config.toml
num_hidden_layers = 15
hidden_size = 256
num_attention_heads = 2
num_key_value_heads = 2
head_dim = 128
intermediate_size = 1024
vocab_size = 2048
hidden_act = "squared_relu"
norm = "rmsnorm"
norm_place = "pre"
norm_eps = 1e-05
positions = "rope"
rope_theta = 487000.0
rope_fraction = 1.0
qk_norm = true
attn_scale = 0.116
bias = "none"
tie_word_embeddings = "early"
parallel_block = true
extras = ["some layers without attention", "local attention windows", "gated attention", "capped logits"]
init = "uniform"
init_std_qkv = 0.0409
init_std_o = 0.00747
init_std_up = 0.0409
init_std_down = 0.00373
optimizer = "muon_variant"
learning_rate = 0.00157
lr_mult_down = 0.7
beta1 = 0.9
lr_head = 0.0168
max_grad_norm = 1.0
warmup_steps = 121
schedule = "wsd"
decay_fraction = 0.812
decay_shape = "linear"
final_lr_fraction = 0.1
batch_tokens = [32768, 65536, 98304]
max_seq_len = 512
doc_mask = true
train_tokens = 792200000
max_steps = 12846
dataset = "wikipedia_en"
Each number is 200 + 30 x the weight over the matrix's rms, rounded and kept within 0 to 999. Layers, rows and columns count from 0.

# layer 5 MLP down (transposed), 1024x256, rms 0.0549, rows 107-134, columns 0-127
178,162,233,192,208,180,239,174,204,186,162,227,210,180,182,269,164,171,184,196,195,167,255,234,190,191,185,175,180,212,208,237,241,186,251,234,223,247,230,147,147,165,201,206,205,157,235,203,260,169,186,230,189,207,238,196,166,164,222,171,189,163,172,131,188,184,166,208,156,190,197,186,250,189,203,200,204,134,203,220,185,135,181,237,183,163,135,186,245,258,227,213,222,236,188,155,185,214,224,217,180,255,212,182,177,192,212,212,118,168,200,157,179,160,227,233,259,224,221,259,196,215,129,225,163,225,209,180
198,183,242,200,205,157,161,179,217,216,229,235,161,226,220,212,207,185,201,209,197,244,164,172,184,200,221,178,235,202,171,202,179,170,202,235,154,196,188,248,215,175,203,243,146,194,228,202,227,242,179,227,196,176,226,200,180,144,162,220,209,188,183,211,215,170,194,206,193,177,146,213,226,181,168,256,180,183,154,209,175,154,266,217,176,159,223,217,208,211,198,221,179,180,157,207,215,171,147,197,232,157,140,170,173,202,196,246,234,226,163,206,244,159,185,187,199,196,200,180,216,172,152,212,167,221,171,203
188,200,254,185,140,221,218,158,237,212,176,198,164,152,232,223,192,228,176,213,206,188,166,234,192,220,220,164,283,209,192,267,196,215,222,203,213,184,188,174,214,257,182,204,173,195,214,202,209,179,205,190,171,193,202,233,139,152,170,254,214,162,176,258,171,179,149,200,185,231,155,201,220,248,195,229,196,197,222,254,171,215,208,182,164,189,241,192,193,173,216,176,202,168,184,156,152,252,130,190,226,212,152,194,154,198,153,141,233,191,244,185,226,181,196,212,165,217,210,184,207,191,210,217,217,235,160,173
228,275,229,147,171,143,175,226,186,211,204,232,208,247,196,191,209,207,231,283,214,192,193,210,206,241,238,200,168,172,226,191,188,232,176,165,131,213,198,191,229,239,172,187,201,239,182,226,199,200,201,158,174,249,195,197,185,242,175,223,240,223,213,194,186,179,193,175,237,195,202,229,211,191,204,230,203,172,255,216,175,207,239,186,168,211,206,189,235,211,221,165,170,188,158,209,207,142,197,151,180,165,221,236,172,151,211,191,181,193,187,212,176,192,157,215,200,251,196,222,167,179,194,214,205,203,226,204
257,161,136,247,230,234,210,185,205,192,184,220,196,243,170,160,227,188,211,192,213,205,153,224,113,215,188,200,163,169,181,163,207,214,107,226,137,208,225,171,233,189,165,226,211,214,170,241,172,178,200,174,205,198,230,172,186,238,182,169,159,189,143,162,180,232,201,196,174,237,187,177,200,179,270,189,197,182,217,267,214,211,227,194,163,178,211,219,174,247,190,247,201,185,183,227,162,218,164,205,132,203,243,191,191,232,235,231,226,169,196,171,204,171,199,187,176,206,255,190,255,168,205,217,152,185,158,193
174,209,145,210,204,169,242,138,193,219,203,212,187,163,207,196,242,181,144,186,255,148,182,189,216,217,150,198,186,189,169,189,184,231,230,221,235,150,196,224,206,245,215,269,155,132,208,250,193,188,192,191,229,222,203,268,201,197,198,179,220,186,199,183,136,210,196,136,211,148,203,172,175,162,182,176,208,249,181,201,193,166,227,201,155,213,201,152,199,230,219,230,200,179,206,200,267,169,194,166,220,238,264,146,227,185,200,185,175,206,185,197,190,266,163,156,221,150,184,199,194,235,215,207,212,195,215,210
215,176,213,180,187,203,194,180,217,232,151,228,247,172,122,197,267,234,253,182,209,163,194,225,189,269,241,225,168,200,230,212,232,180,197,153,236,201,216,192,188,205,233,184,201,181,181,197,179,145,188,178,245,137,199,218,190,195,236,163,200,183,227,215,172,178,197,221,195,205,180,215,166,213,205,214,220,227,210,225,252,149,216,244,123,191,228,189,203,222,164,151,211,188,195,170,200,167,230,181,227,176,217,159,178,197,216,230,196,180,210,246,216,155,243,230,174,255,210,202,169,176,208,184,228,263,189,167
167,211,198,259,208,223,246,207,190,290,162,175,234,205,215,212,203,217,223,222,212,193,194,251,244,227,168,211,218,157,207,219,138,188,203,170,185,258,260,171,203,230,169,262,170,195,248,128,188,134,244,130,199,221,186,197,187,213,112,142,191,145,206,227,194,167,183,235,230,197,210,199,231,210,222,193,217,229,211,183,180,222,212,250,200,231,198,187,197,232,192,158,167,116,221,165,209,268,167,183,183,197,209,202,179,205,205,171,163,146,180,235,186,232,226,153,246,175,201,240,173,193,176,207,173,220,186,247
185,172,203,154,198,159,170,218,202,199,179,244,221,210,218,212,221,157,172,222,241,212,207,241,209,246,248,197,214,272,192,207,204,227,219,229,234,250,187,197,216,187,249,207,222,196,165,214,183,195,231,220,201,215,127,207,223,220,185,209,198,164,226,192,203,178,196,207,181,212,203,148,235,224,189,162,184,211,215,201,259,226,149,202,204,213,191,214,170,221,203,158,204,223,170,206,229,173,200,175,223,182,234,196,161,172,222,157,186,165,207,272,238,195,203,216,226,205,221,210,218,228,232,213,215,207,192,194
185,184,211,192,187,168,199,172,201,192,231,245,136,167,152,178,163,196,155,241,190,211,146,199,145,224,216,182,228,178,195,212,240,179,215,212,180,175,178,209,189,223,160,242,183,229,215,173,196,185,189,158,164,230,194,188,154,206,234,223,244,224,216,215,219,196,202,240,176,201,229,218,184,180,237,201,179,254,159,246,219,128,185,170,161,161,247,201,231,204,186,187,182,127,150,220,186,189,133,204,151,160,232,190,201,216,192,156,210,175,202,183,171,252,260,214,196,219,195,190,262,201,197,237,174,198,208,172
168,168,171,156,192,199,245,198,187,231,265,205,175,172,160,206,179,107,234,184,268,170,219,195,197,234,192,206,209,206,237,145,188,199,186,163,228,217,239,172,197,172,197,179,195,276,230,152,118,209,202,190,157,203,197,198,230,162,181,244,221,217,218,183,203,222,204,233,126,161,192,241,150,308,196,199,233,221,172,201,205,148,164,212,219,194,186,204,203,210,164,235,218,225,209,199,207,114,215,197,136,181,183,175,193,213,174,213,230,223,167,237,214,208,187,209,209,164,180,194,183,218,187,188,164,210,259,158
200,189,208,176,243,160,237,171,183,261,179,228,234,196,219,173,226,208,235,207,228,170,176,180,208,176,224,158,187,209,166,229,235,171,157,240,209,168,225,224,150,185,188,157,121,177,209,276,218,165,245,191,214,167,156,192,164,195,210,66,200,178,196,203,216,220,151,185,201,181,247,201,242,135,183,261,231,250,214,153,228,212,180,188,192,159,149,187,223,224,259,209,193,168,245,176,193,228,204,183,225,184,190,189,134,182,235,245,157,177,212,196,216,211,175,195,187,227,157,219,206,238,169,211,175,197,210,202
199,234,195,148,199,273,217,225,186,154,217,208,168,218,194,167,214,179,210,178,200,169,190,206,192,198,227,205,250,203,210,179,204,209,206,230,206,231,161,152,213,207,180,185,196,143,214,172,229,227,240,189,191,165,162,197,181,178,196,174,146,191,231,263,232,191,202,176,192,184,191,250,177,230,165,140,215,184,214,204,181,193,211,206,227,205,190,191,218,202,187,212,245,141,167,258,192,192,208,190,189,219,230,214,211,140,226,206,182,178,175,173,185,214,202,149,195,163,166,223,194,161,232,151,189,204,201,218
166,193,167,199,215,190,201,218,218,205,218,200,225,207,179,256,209,179,193,152,236,169,207,177,239,195,183,208,180,229,209,260,219,205,218,227,201,218,267,179,184,205,203,219,188,163,208,187,165,172,191,234,147,222,177,167,236,198,209,203,182,195,183,157,184,115,165,184,132,222,244,189,260,200,164,220,153,190,179,206,204,149,175,178,194,248,195,212,194,200,198,176,227,196,185,171,224,224,169,193,204,168,195,225,153,193,200,262,193,254,173,222,224,249,240,181,204,229,211,220,230,249,193,218,147,191,184,197
151,206,218,168,175,161,198,231,221,240,197,197,234,200,263,183,216,151,216,208,245,215,190,181,244,233,213,207,211,184,184,215,206,242,213,143,230,197,147,202,178,246,107,268,199,229,187,204,162,211,149,157,236,190,210,172,185,188,170,167,191,216,157,206,178,177,231,194,243,234,143,126,185,184,149,236,237,158,185,239,224,241,191,178,204,215,194,232,236,209,152,181,146,179,231,194,184,212,240,215,162,179,185,161,186,205,208,225,228,207,171,208,171,193,173,203,205,205,210,193,161,187,254,259,153,200,164,222
186,139,183,254,206,233,203,190,206,227,159,176,143,184,190,191,251,221,167,202,164,202,189,219,194,189,173,172,175,196,263,185,221,212,206,206,139,162,188,143,190,234,246,212,203,251,144,170,210,138,192,212,197,258,197,176,203,210,216,173,127,205,226,152,151,237,226,158,190,209,242,221,191,208,221,196,147,186,241,234,184,197,144,211,219,217,180,207,183,224,150,196,150,209,181,131,251,209,220,200,247,225,231,176,212,167,204,173,188,245,207,186,177,211,223,141,216,209,213,206,181,235,192,248,213,156,168,168
175,205,208,152,226,180,223,204,159,186,160,206,178,167,214,187,155,187,172,170,189,180,197,164,164,171,162,235,197,194,179,204,151,171,182,225,162,161,141,205,205,192,230,223,232,180,185,219,201,183,262,239,190,207,226,214,196,157,219,153,231,194,181,227,190,173,221,237,230,163,197,197,168,209,173,171,177,195,163,171,249,255,223,171,199,158,170,229,228,212,154,220,179,179,244,240,166,189,171,182,162,166,190,192,190,164,187,233,209,257,175,196,120,170,191,238,223,157,177,188,219,201,165,226,238,213,211,247
220,211,207,142,208,133,217,246,223,217,180,138,215,216,210,232,211,188,199,208,135,149,201,194,229,193,181,238,201,189,130,217,164,172,159,155,201,195,193,194,192,179,216,220,159,201,170,212,189,170,182,182,228,249,223,187,267,205,201,220,251,158,213,221,170,204,213,188,189,242,167,201,241,167,176,211,174,229,221,162,199,203,190,236,172,246,115,193,178,196,203,178,168,199,174,245,186,157,214,208,234,287,157,211,213,234,210,237,216,168,212,188,211,199,194,185,187,211,195,197,203,250,183,179,232,226,193,198
189,213,202,188,235,214,223,225,242,233,152,169,205,216,203,212,212,185,177,173,288,136,211,183,198,178,205,221,177,185,219,167,197,213,198,225,183,234,225,150,223,200,205,202,195,171,200,173,198,148,188,227,198,251,240,240,143,192,195,180,198,189,196,171,250,228,187,179,213,194,184,160,188,150,161,220,168,195,190,207,217,138,182,109,206,210,171,181,197,180,233,225,203,224,249,173,176,221,251,210,203,235,183,213,173,216,203,218,189,208,149,187,238,232,232,172,268,265,199,198,190,185,210,189,204,168,135,194
181,222,209,171,204,225,206,225,193,147,178,172,207,179,260,149,190,185,209,217,199,168,215,194,234,192,180,191,191,190,156,179,152,243,195,222,254,181,231,182,198,208,154,202,180,236,190,241,228,160,200,146,188,183,179,208,187,207,137,153,224,192,218,234,261,207,161,222,240,223,178,143,184,242,185,199,202,201,187,223,191,201,180,186,202,180,227,206,241,151,210,192,215,218,225,239,216,168,260,184,203,216,232,215,188,224,179,224,175,203,212,230,215,203,205,185,222,186,198,230,154,207,204,223,138,207,217,231
170,201,290,186,210,158,233,178,199,203,155,214,218,251,175,224,119,215,211,193,208,189,217,192,190,223,207,193,231,207,190,166,249,215,127,192,146,216,217,173,245,164,254,234,148,217,116,224,201,211,149,153,222,226,193,178,238,208,204,235,195,249,192,205,156,196,176,226,189,172,256,245,207,180,185,197,216,198,189,186,171,182,223,174,222,176,265,264,190,197,195,165,166,196,195,222,132,220,153,180,220,263,154,223,163,164,183,154,144,130,182,207,272,195,148,235,203,172,241,211,263,230,273,225,218,152,213,174
221,160,211,156,176,170,178,197,223,197,163,129,235,222,242,205,213,120,207,222,174,270,120,201,209,174,182,159,250,222,128,157,207,175,177,211,200,243,186,215,206,166,212,184,192,204,269,184,198,223,197,207,244,195,153,176,261,159,192,189,207,192,218,204,223,111,208,195,157,208,249,238,205,212,211,202,198,178,189,257,184,219,183,217,236,218,164,200,214,153,197,215,184,223,228,254,187,192,249,175,162,218,147,235,199,233,169,172,144,161,197,189,199,202,186,184,247,206,159,219,148,125,165,166,176,211,195,177
185,240,262,200,201,141,212,198,211,221,190,183,175,168,213,204,238,234,172,172,199,168,208,271,182,189,243,136,212,133,186,208,204,188,204,225,101,157,185,226,207,134,181,190,121,214,206,219,192,237,248,164,237,253,221,177,214,173,177,181,228,222,277,236,181,241,210,255,139,209,225,234,176,198,189,127,221,187,213,233,164,218,222,222,167,209,190,210,241,162,132,200,226,171,134,170,233,227,243,206,204,188,216,165,255,183,206,184,188,203,195,186,242,212,243,173,249,170,194,235,164,172,217,189,193,144,204,207
187,147,144,246,256,243,200,236,268,161,176,155,255,203,197,214,165,210,176,219,162,233,233,181,224,197,128,206,142,208,169,224,192,157,152,198,146,186,171,180,172,243,230,223,220,192,211,260,188,155,200,207,201,206,203,164,166,148,179,211,236,222,150,191,164,288,187,235,190,220,194,173,186,167,195,233,167,236,139,204,238,163,223,204,195,204,209,212,250,138,181,193,237,158,239,225,232,197,201,196,160,111,216,268,195,188,223,187,173,132,127,157,220,218,251,196,170,153,198,233,160,185,202,253,139,155,172,234
253,171,118,206,208,129,231,140,225,254,228,184,172,198,166,192,200,250,187,194,183,201,187,212,193,202,202,227,179,214,179,203,214,166,238,170,193,187,245,174,227,171,168,195,202,138,232,164,165,178,206,178,205,141,192,185,205,158,175,226,217,210,209,144,168,212,159,192,199,213,202,222,206,191,223,201,166,219,225,173,210,190,230,242,171,228,251,166,157,177,209,190,214,182,186,192,171,236,264,188,220,214,176,231,210,216,202,214,245,222,240,220,201,152,218,236,177,245,229,239,164,181,196,227,232,156,174,185
199,208,231,196,255,195,223,217,237,166,156,189,209,206,208,248,185,220,186,233,252,213,234,164,165,173,206,197,168,228,222,193,180,189,194,152,206,218,193,249,256,213,219,203,287,207,225,228,242,204,290,149,209,212,199,187,183,216,193,229,189,141,213,237,149,184,175,212,206,246,221,242,233,156,155,255,199,179,130,205,242,261,183,176,188,190,200,212,198,292,201,203,199,154,223,224,218,192,226,247,179,294,228,163,219,243,213,178,269,232,216,195,222,220,198,170,195,172,186,226,213,171,254,304,229,158,215,211
169,174,226,235,237,274,184,184,229,194,194,178,183,161,188,217,178,233,221,233,172,212,199,182,214,209,237,231,192,157,164,160,217,276,211,218,214,184,217,217,225,185,181,182,181,147,210,164,149,217,154,223,198,182,161,174,236,207,193,162,271,234,190,192,193,147,167,195,149,169,150,182,166,231,228,232,201,220,153,217,173,226,166,161,154,222,218,152,196,170,169,205,196,169,202,175,180,201,159,153,220,191,194,214,169,163,215,231,212,173,217,244,162,197,159,225,214,216,193,189,219,187,206,221,208,172,190,185
198,226,255,215,290,198,167,275,185,191,170,149,230,144,187,214,160,227,220,170,225,210,193,172,158,154,200,212,178,210,237,177,173,218,143,180,228,155,202,178,177,202,234,189,210,178,231,205,175,225,200,165,240,179,215,224,178,149,217,218,196,221,195,134,234,184,205,179,183,170,188,199,201,222,198,190,196,215,220,263,209,211,234,166,188,233,142,220,227,214,182,168,205,137,203,174,195,167,277,183,193,206,213,190,155,213,195,221,237,175,205,204,177,161,187,213,219,168,218,204,250,234,201,233,201,181,165,204
# layer 5 MLP up, 1024x256, rms 0.0819, rows 108-134, columns 0-127
229,250,217,180,144,150,203,198,213,202,185,215,195,186,163,208,250,180,230,243,151,234,220,222,218,163,245,217,207,150,200,175,223,195,211,157,171,226,168,183,131,202,189,223,222,278,186,174,185,231,165,189,158,229,173,202,194,266,153,230,223,189,208,227,224,148,198,208,196,145,205,250,198,183,222,200,196,207,210,213,214,229,190,256,184,199,190,171,240,189,201,212,185,196,207,162,204,239,199,203,177,238,203,176,231,183,223,241,197,125,140,197,230,223,197,229,212,189,220,202,190,195,190,161,203,200,211,176
243,218,157,240,222,117,269,216,191,111,192,219,202,212,233,255,216,169,194,163,193,195,200,237,204,180,184,149,193,227,169,193,215,234,147,187,214,202,237,143,223,159,215,181,239,204,168,112,200,202,207,221,184,214,224,171,186,162,184,242,204,277,227,178,195,216,210,206,157,162,225,144,194,232,241,174,233,156,203,161,202,190,216,284,190,166,180,189,214,152,214,232,244,176,203,222,224,197,203,215,220,197,190,185,213,177,229,229,210,208,198,236,174,177,169,223,216,202,201,207,199,187,275,243,192,221,222,188
207,144,162,248,194,275,189,254,246,231,201,206,186,205,188,196,173,252,200,201,175,208,201,208,227,199,234,224,158,180,210,235,264,200,184,165,173,214,180,207,170,204,195,208,212,155,217,213,202,250,196,150,237,208,132,192,219,244,210,194,182,233,197,141,227,175,188,191,218,204,186,174,201,215,193,222,178,173,213,185,228,220,147,211,165,225,182,197,200,220,171,237,198,248,184,186,196,220,224,197,207,212,197,202,178,187,175,233,243,238,295,230,198,198,152,163,198,222,187,225,202,193,233,175,185,160,214,215
140,241,222,197,177,232,249,171,193,180,180,197,234,151,235,148,256,211,151,228,162,186,207,172,236,222,234,227,183,214,187,214,180,189,208,225,220,221,205,190,182,260,204,190,228,209,235,196,136,247,211,199,163,189,206,205,130,169,181,206,195,247,226,170,182,173,157,259,271,159,168,200,215,207,165,165,197,233,112,207,205,229,212,230,180,234,172,205,190,177,243,194,199,178,185,203,164,213,211,151,146,196,201,187,161,153,189,147,180,189,180,199,197,197,217,164,164,202,163,180,202,205,185,211,225,175,178,232
190,244,181,234,222,237,242,195,234,188,233,150,177,131,123,198,202,208,210,201,195,194,184,190,221,260,188,163,256,237,189,146,206,140,225,159,173,178,187,184,201,171,222,176,247,257,190,221,207,253,253,271,255,182,203,204,162,234,183,189,237,181,238,193,220,201,235,252,160,158,210,245,215,228,226,178,194,180,201,252,177,194,249,210,208,194,212,203,212,231,180,221,215,175,176,212,224,179,178,243,249,228,166,233,185,180,219,203,219,191,196,184,217,244,214,217,211,153,234,189,150,169,236,213,195,236,165,204
243,238,227,233,187,201,228,197,232,201,217,177,196,208,227,165,218,169,222,220,184,255,191,191,183,276,208,199,203,192,207,208,217,217,177,192,200,282,259,222,150,240,236,227,197,161,245,228,178,234,221,211,206,175,142,164,167,210,172,166,145,213,210,179,229,238,259,193,253,160,217,199,208,229,206,169,213,177,179,194,192,178,176,198,217,179,228,187,188,150,169,278,183,206,163,255,153,183,229,237,200,267,190,166,143,213,192,170,276,175,167,159,230,212,171,245,212,175,211,205,189,264,228,190,176,183,248,183
201,204,226,155,200,203,254,201,206,201,193,162,185,224,226,237,202,148,226,151,218,202,191,240,195,224,210,193,205,232,196,233,217,156,188,228,224,232,280,220,244,181,168,216,199,156,142,217,245,270,151,170,191,235,213,198,201,219,215,246,174,224,197,250,172,228,198,249,189,206,181,227,170,269,183,177,225,183,212,179,195,229,216,193,204,247,166,199,203,136,180,187,183,219,181,207,257,175,148,204,224,240,251,191,166,218,211,207,247,178,183,190,189,190,208,197,191,176,211,165,203,176,200,147,167,215,202,221
226,207,151,212,146,204,152,219,208,174,159,193,203,216,209,173,255,270,172,221,190,175,216,170,197,190,178,212,163,166,167,224,198,165,170,260,147,154,220,181,147,197,203,222,182,192,201,199,221,197,225,213,245,245,236,207,173,169,163,210,173,195,220,196,270,207,187,217,163,198,234,124,200,190,208,209,210,141,199,189,224,182,225,167,226,180,173,191,199,197,206,208,213,194,248,272,165,138,221,148,208,206,221,187,202,183,158,221,225,242,168,241,183,259,204,236,201,225,246,221,197,225,192,248,185,180,190,187
189,232,199,242,231,174,170,175,235,224,278,157,261,205,262,165,248,204,189,197,226,212,212,193,229,185,213,182,214,203,195,195,167,201,190,176,286,213,158,197,176,182,226,179,191,199,163,199,215,223,217,238,174,185,215,233,156,195,208,193,191,197,185,207,187,238,170,177,213,120,166,182,234,189,243,216,227,226,214,188,217,249,184,275,193,243,213,211,247,201,204,218,206,253,225,228,179,212,289,157,171,181,211,222,194,253,234,214,190,179,143,189,181,224,193,197,207,124,176,200,202,174,196,194,224,175,160,184
207,256,223,174,223,260,200,235,190,137,183,202,223,192,265,241,208,201,232,208,162,179,147,181,157,197,200,210,239,182,215,169,212,189,209,193,243,208,219,197,262,207,209,220,168,229,162,177,216,186,218,170,236,231,224,189,185,221,124,179,179,187,187,215,207,196,210,179,201,215,213,222,198,230,223,198,163,218,250,160,224,151,189,167,185,179,180,207,238,191,195,212,223,243,182,228,196,164,209,251,206,214,240,205,216,218,221,163,242,162,218,189,225,180,182,210,181,190,192,193,191,224,206,183,180,234,180,150
186,225,213,171,168,197,194,229,199,210,210,189,207,142,210,181,218,188,207,194,155,160,195,217,227,189,180,202,183,242,180,205,195,197,183,231,223,209,178,217,225,216,265,185,172,163,175,227,168,191,169,157,194,228,252,162,180,195,194,157,158,221,223,205,222,258,280,209,162,163,225,259,222,207,137,244,205,249,232,177,247,131,221,206,134,206,209,182,249,161,168,178,192,192,170,221,170,131,209,178,173,193,219,219,218,176,128,198,171,250,193,206,131,173,237,244,224,193,194,150,161,195,124,218,253,174,210,181
199,210,258,198,165,176,168,218,227,195,232,157,203,206,199,203,237,194,188,193,253,225,221,156,194,243,190,217,172,158,225,209,170,176,167,213,204,171,213,227,210,209,164,200,281,259,212,183,227,212,196,177,160,208,195,173,182,218,147,259,210,158,215,183,197,196,190,249,173,230,165,170,200,205,186,161,225,251,148,217,186,202,169,206,213,171,183,159,167,144,184,190,204,123,148,206,202,158,231,139,209,224,223,212,158,177,145,227,204,207,187,180,162,167,209,168,172,243,226,198,209,220,232,192,171,211,260,178
203,230,187,221,203,227,241,137,228,209,191,216,164,223,225,155,243,210,187,147,183,174,232,155,215,168,230,182,204,235,189,124,214,199,236,207,188,200,182,166,215,215,215,199,253,224,202,228,212,202,229,205,149,236,226,202,206,229,196,215,202,187,91,164,143,239,160,212,145,175,207,196,200,240,208,182,244,230,244,222,194,175,189,244,206,151,184,188,216,207,208,166,266,200,168,222,203,197,156,187,221,149,207,180,165,230,178,181,217,259,259,225,184,190,170,235,225,211,220,228,174,119,172,153,247,145,192,205
248,130,170,180,213,204,217,145,284,172,253,203,191,176,129,207,207,218,255,221,223,163,208,159,222,207,182,181,228,214,204,198,238,184,181,188,152,223,235,222,189,261,211,262,233,218,247,175,185,182,171,247,263,241,165,174,214,191,177,177,220,179,197,207,279,170,233,123,228,164,165,191,190,229,218,224,206,240,166,193,162,178,217,228,216,167,136,192,194,231,217,224,237,178,204,210,132,210,213,209,155,261,187,264,230,219,237,181,203,192,199,214,214,177,181,224,137,153,152,247,200,229,251,199,210,175,175,245
197,231,198,203,185,196,248,180,177,217,234,232,163,170,225,205,182,196,219,220,177,146,209,199,207,158,211,196,224,230,180,127,252,204,176,173,250,196,188,183,148,147,173,192,194,204,224,215,173,196,136,210,262,223,224,212,191,170,214,203,209,178,222,284,266,208,222,193,156,277,225,159,190,127,165,199,162,225,161,213,208,237,230,181,156,205,214,202,200,211,156,194,205,168,222,217,252,222,190,220,178,147,200,278,155,210,143,228,168,156,222,183,184,203,210,169,242,168,194,220,189,204,179,199,202,152,181,205
196,206,207,197,187,170,185,185,190,231,181,205,187,221,211,240,221,207,197,207,192,260,225,210,223,190,183,197,165,174,130,187,189,152,204,214,196,216,247,201,210,216,169,215,170,200,233,236,176,203,234,164,202,182,233,226,217,213,187,214,241,202,175,199,242,198,175,155,227,100,159,185,193,186,139,179,153,169,208,156,178,236,221,245,280,189,270,148,233,253,245,213,232,171,198,207,172,222,218,213,184,194,174,254,202,233,238,153,212,186,153,205,186,167,259,199,214,205,209,166,228,218,185,195,207,242,248,170
200,202,228,163,159,201,260,166,191,198,229,224,189,192,216,198,171,195,171,184,240,141,224,218,191,192,187,169,215,185,216,189,194,192,187,239,141,198,181,181,280,188,219,212,222,170,227,193,216,193,244,201,188,159,290,171,265,192,181,218,232,196,192,200,231,187,161,171,256,176,223,201,236,251,189,207,208,211,195,230,201,125,260,192,230,232,240,232,173,177,229,200,244,196,222,197,136,245,152,250,182,208,212,222,218,195,156,236,201,229,259,173,207,257,176,217,203,166,171,192,252,156,223,158,160,248,191,224
197,203,200,225,175,180,190,149,169,108,200,158,148,212,219,133,212,143,166,224,195,205,195,144,151,150,142,192,208,205,214,199,222,212,182,139,176,153,172,212,221,227,221,207,213,205,221,222,211,196,205,240,225,202,202,155,196,233,168,141,215,205,203,225,177,240,162,193,190,124,230,199,203,214,205,181,213,244,142,210,175,180,200,199,215,211,179,142,218,236,208,180,210,234,218,185,134,172,171,167,180,230,270,199,187,211,180,143,244,253,198,172,204,261,221,231,154,166,150,209,213,210,204,173,216,181,212,217
235,182,183,244,167,243,186,224,207,234,200,183,134,237,167,232,211,165,226,172,191,175,226,220,225,176,198,230,212,202,238,206,179,190,199,232,199,202,191,180,239,191,240,174,218,230,164,247,136,196,225,201,202,209,184,198,176,188,210,245,166,220,173,185,202,200,221,204,207,170,193,157,169,196,202,187,194,169,192,213,235,219,222,203,200,139,239,237,199,196,173,207,226,173,199,231,193,170,180,234,204,197,196,198,141,150,266,197,187,221,210,207,176,198,220,211,179,188,177,200,159,156,154,160,230,235,214,174
225,193,211,167,182,243,213,146,218,210,176,162,210,188,227,196,205,229,215,219,190,217,168,174,163,203,187,139,212,160,212,236,214,203,214,185,244,233,143,184,180,214,201,187,210,245,214,206,158,194,188,154,200,208,168,205,192,168,146,165,232,188,191,254,232,255,237,192,198,217,232,222,168,215,254,240,158,238,238,183,225,232,134,137,205,243,224,148,219,215,245,230,165,234,197,259,186,210,186,222,188,208,163,154,161,219,214,195,245,195,189,210,201,168,115,217,178,149,200,251,224,208,154,204,213,186,219,212
206,245,193,188,158,227,183,214,216,212,269,245,230,230,188,214,257,222,229,161,191,184,223,231,207,205,206,226,225,212,198,150,216,225,186,188,169,220,215,169,238,204,204,219,190,202,176,141,210,163,275,204,143,159,212,237,189,183,292,196,147,227,207,151,197,162,194,217,257,151,195,211,191,178,202,170,173,251,211,153,252,221,205,144,208,231,206,200,224,192,181,215,237,180,193,202,205,196,226,184,187,155,216,174,192,220,238,232,186,175,238,141,205,224,154,210,193,212,232,144,262,261,188,175,210,202,217,194
158,205,148,203,167,206,257,174,195,222,181,193,215,159,210,200,213,327,180,201,179,234,208,159,227,205,223,224,192,201,212,185,188,151,212,190,267,189,172,216,216,199,200,173,146,230,232,195,142,248,170,221,242,192,184,176,106,144,187,174,201,197,192,188,203,215,151,211,180,216,244,201,182,164,194,231,205,200,168,145,221,178,229,254,203,176,202,193,252,179,266,231,193,201,167,253,265,284,233,199,217,229,225,274,207,169,195,227,233,189,160,193,226,242,176,166,213,245,189,183,186,179,171,185,139,223,204,198
170,239,171,219,164,180,177,201,156,251,218,227,237,198,175,136,176,219,245,189,193,219,217,229,200,235,189,211,177,248,215,185,203,240,239,144,240,184,220,207,160,172,250,236,199,233,182,167,195,227,189,224,227,203,198,231,200,225,222,209,169,172,213,193,173,191,207,257,198,210,142,254,183,177,165,153,194,217,198,238,175,118,191,233,174,209,129,209,195,187,227,214,160,217,231,165,129,198,234,190,224,202,259,211,184,189,184,208,244,272,201,206,187,151,166,180,195,247,201,190,244,197,229,187,227,214,224,176
235,183,195,195,189,215,244,178,245,213,167,241,174,211,204,231,239,214,195,161,196,240,223,157,189,182,205,186,176,197,142,207,164,191,223,221,203,182,221,212,196,270,199,150,174,207,216,140,225,241,230,207,194,216,204,181,164,164,243,184,208,158,221,227,176,130,158,227,217,189,179,223,194,202,198,166,232,220,198,146,179,207,125,189,221,187,219,173,206,197,209,197,143,230,198,178,157,199,185,156,229,190,218,198,194,208,189,164,232,164,272,185,177,156,233,193,200,153,225,240,212,178,240,201,145,177,163,194
195,238,206,199,194,207,186,221,232,220,204,195,213,223,208,239,234,195,229,226,148,187,251,182,230,208,192,215,188,239,167,239,245,197,180,252,147,225,108,191,141,190,188,188,199,140,235,178,215,202,177,260,193,217,217,199,138,220,227,189,166,214,171,238,259,206,162,212,215,207,177,245,229,233,191,164,176,183,168,172,165,204,195,245,187,185,130,166,215,180,194,170,183,222,152,252,211,194,173,161,147,128,201,217,178,189,251,196,210,188,251,213,219,234,193,243,215,232,188,184,188,209,192,204,234,227,223,252
170,211,200,198,196,178,204,185,216,192,174,184,190,216,259,142,197,175,219,271,232,155,239,196,199,104,218,212,246,201,207,142,220,223,204,204,215,205,179,175,280,217,254,167,193,198,246,217,189,170,219,182,212,212,216,245,195,172,187,223,144,211,201,167,220,227,191,213,138,270,178,222,256,206,189,265,184,171,172,207,215,190,225,166,192,214,224,168,204,187,234,225,182,163,173,222,230,195,201,144,214,219,184,221,233,223,231,205,200,242,162,178,179,237,191,203,145,193,193,189,184,193,187,206,210,246,229,201
154,189,208,187,175,201,181,197,240,192,163,178,176,124,218,217,201,200,181,230,254,217,240,199,224,195,228,240,231,151,215,218,136,216,157,218,213,204,210,158,249,166,226,211,209,201,229,185,163,214,132,242,172,197,212,151,186,230,157,193,148,186,246,188,143,193,191,266,215,155,265,186,177,229,147,183,199,194,165,207,189,192,198,243,223,188,193,201,238,186,172,191,165,198,208,202,215,176,173,217,226,216,195,174,138,234,170,179,188,223,184,147,199,201,170,204,213,199,202,175,169,169,192,145,221,190,200,218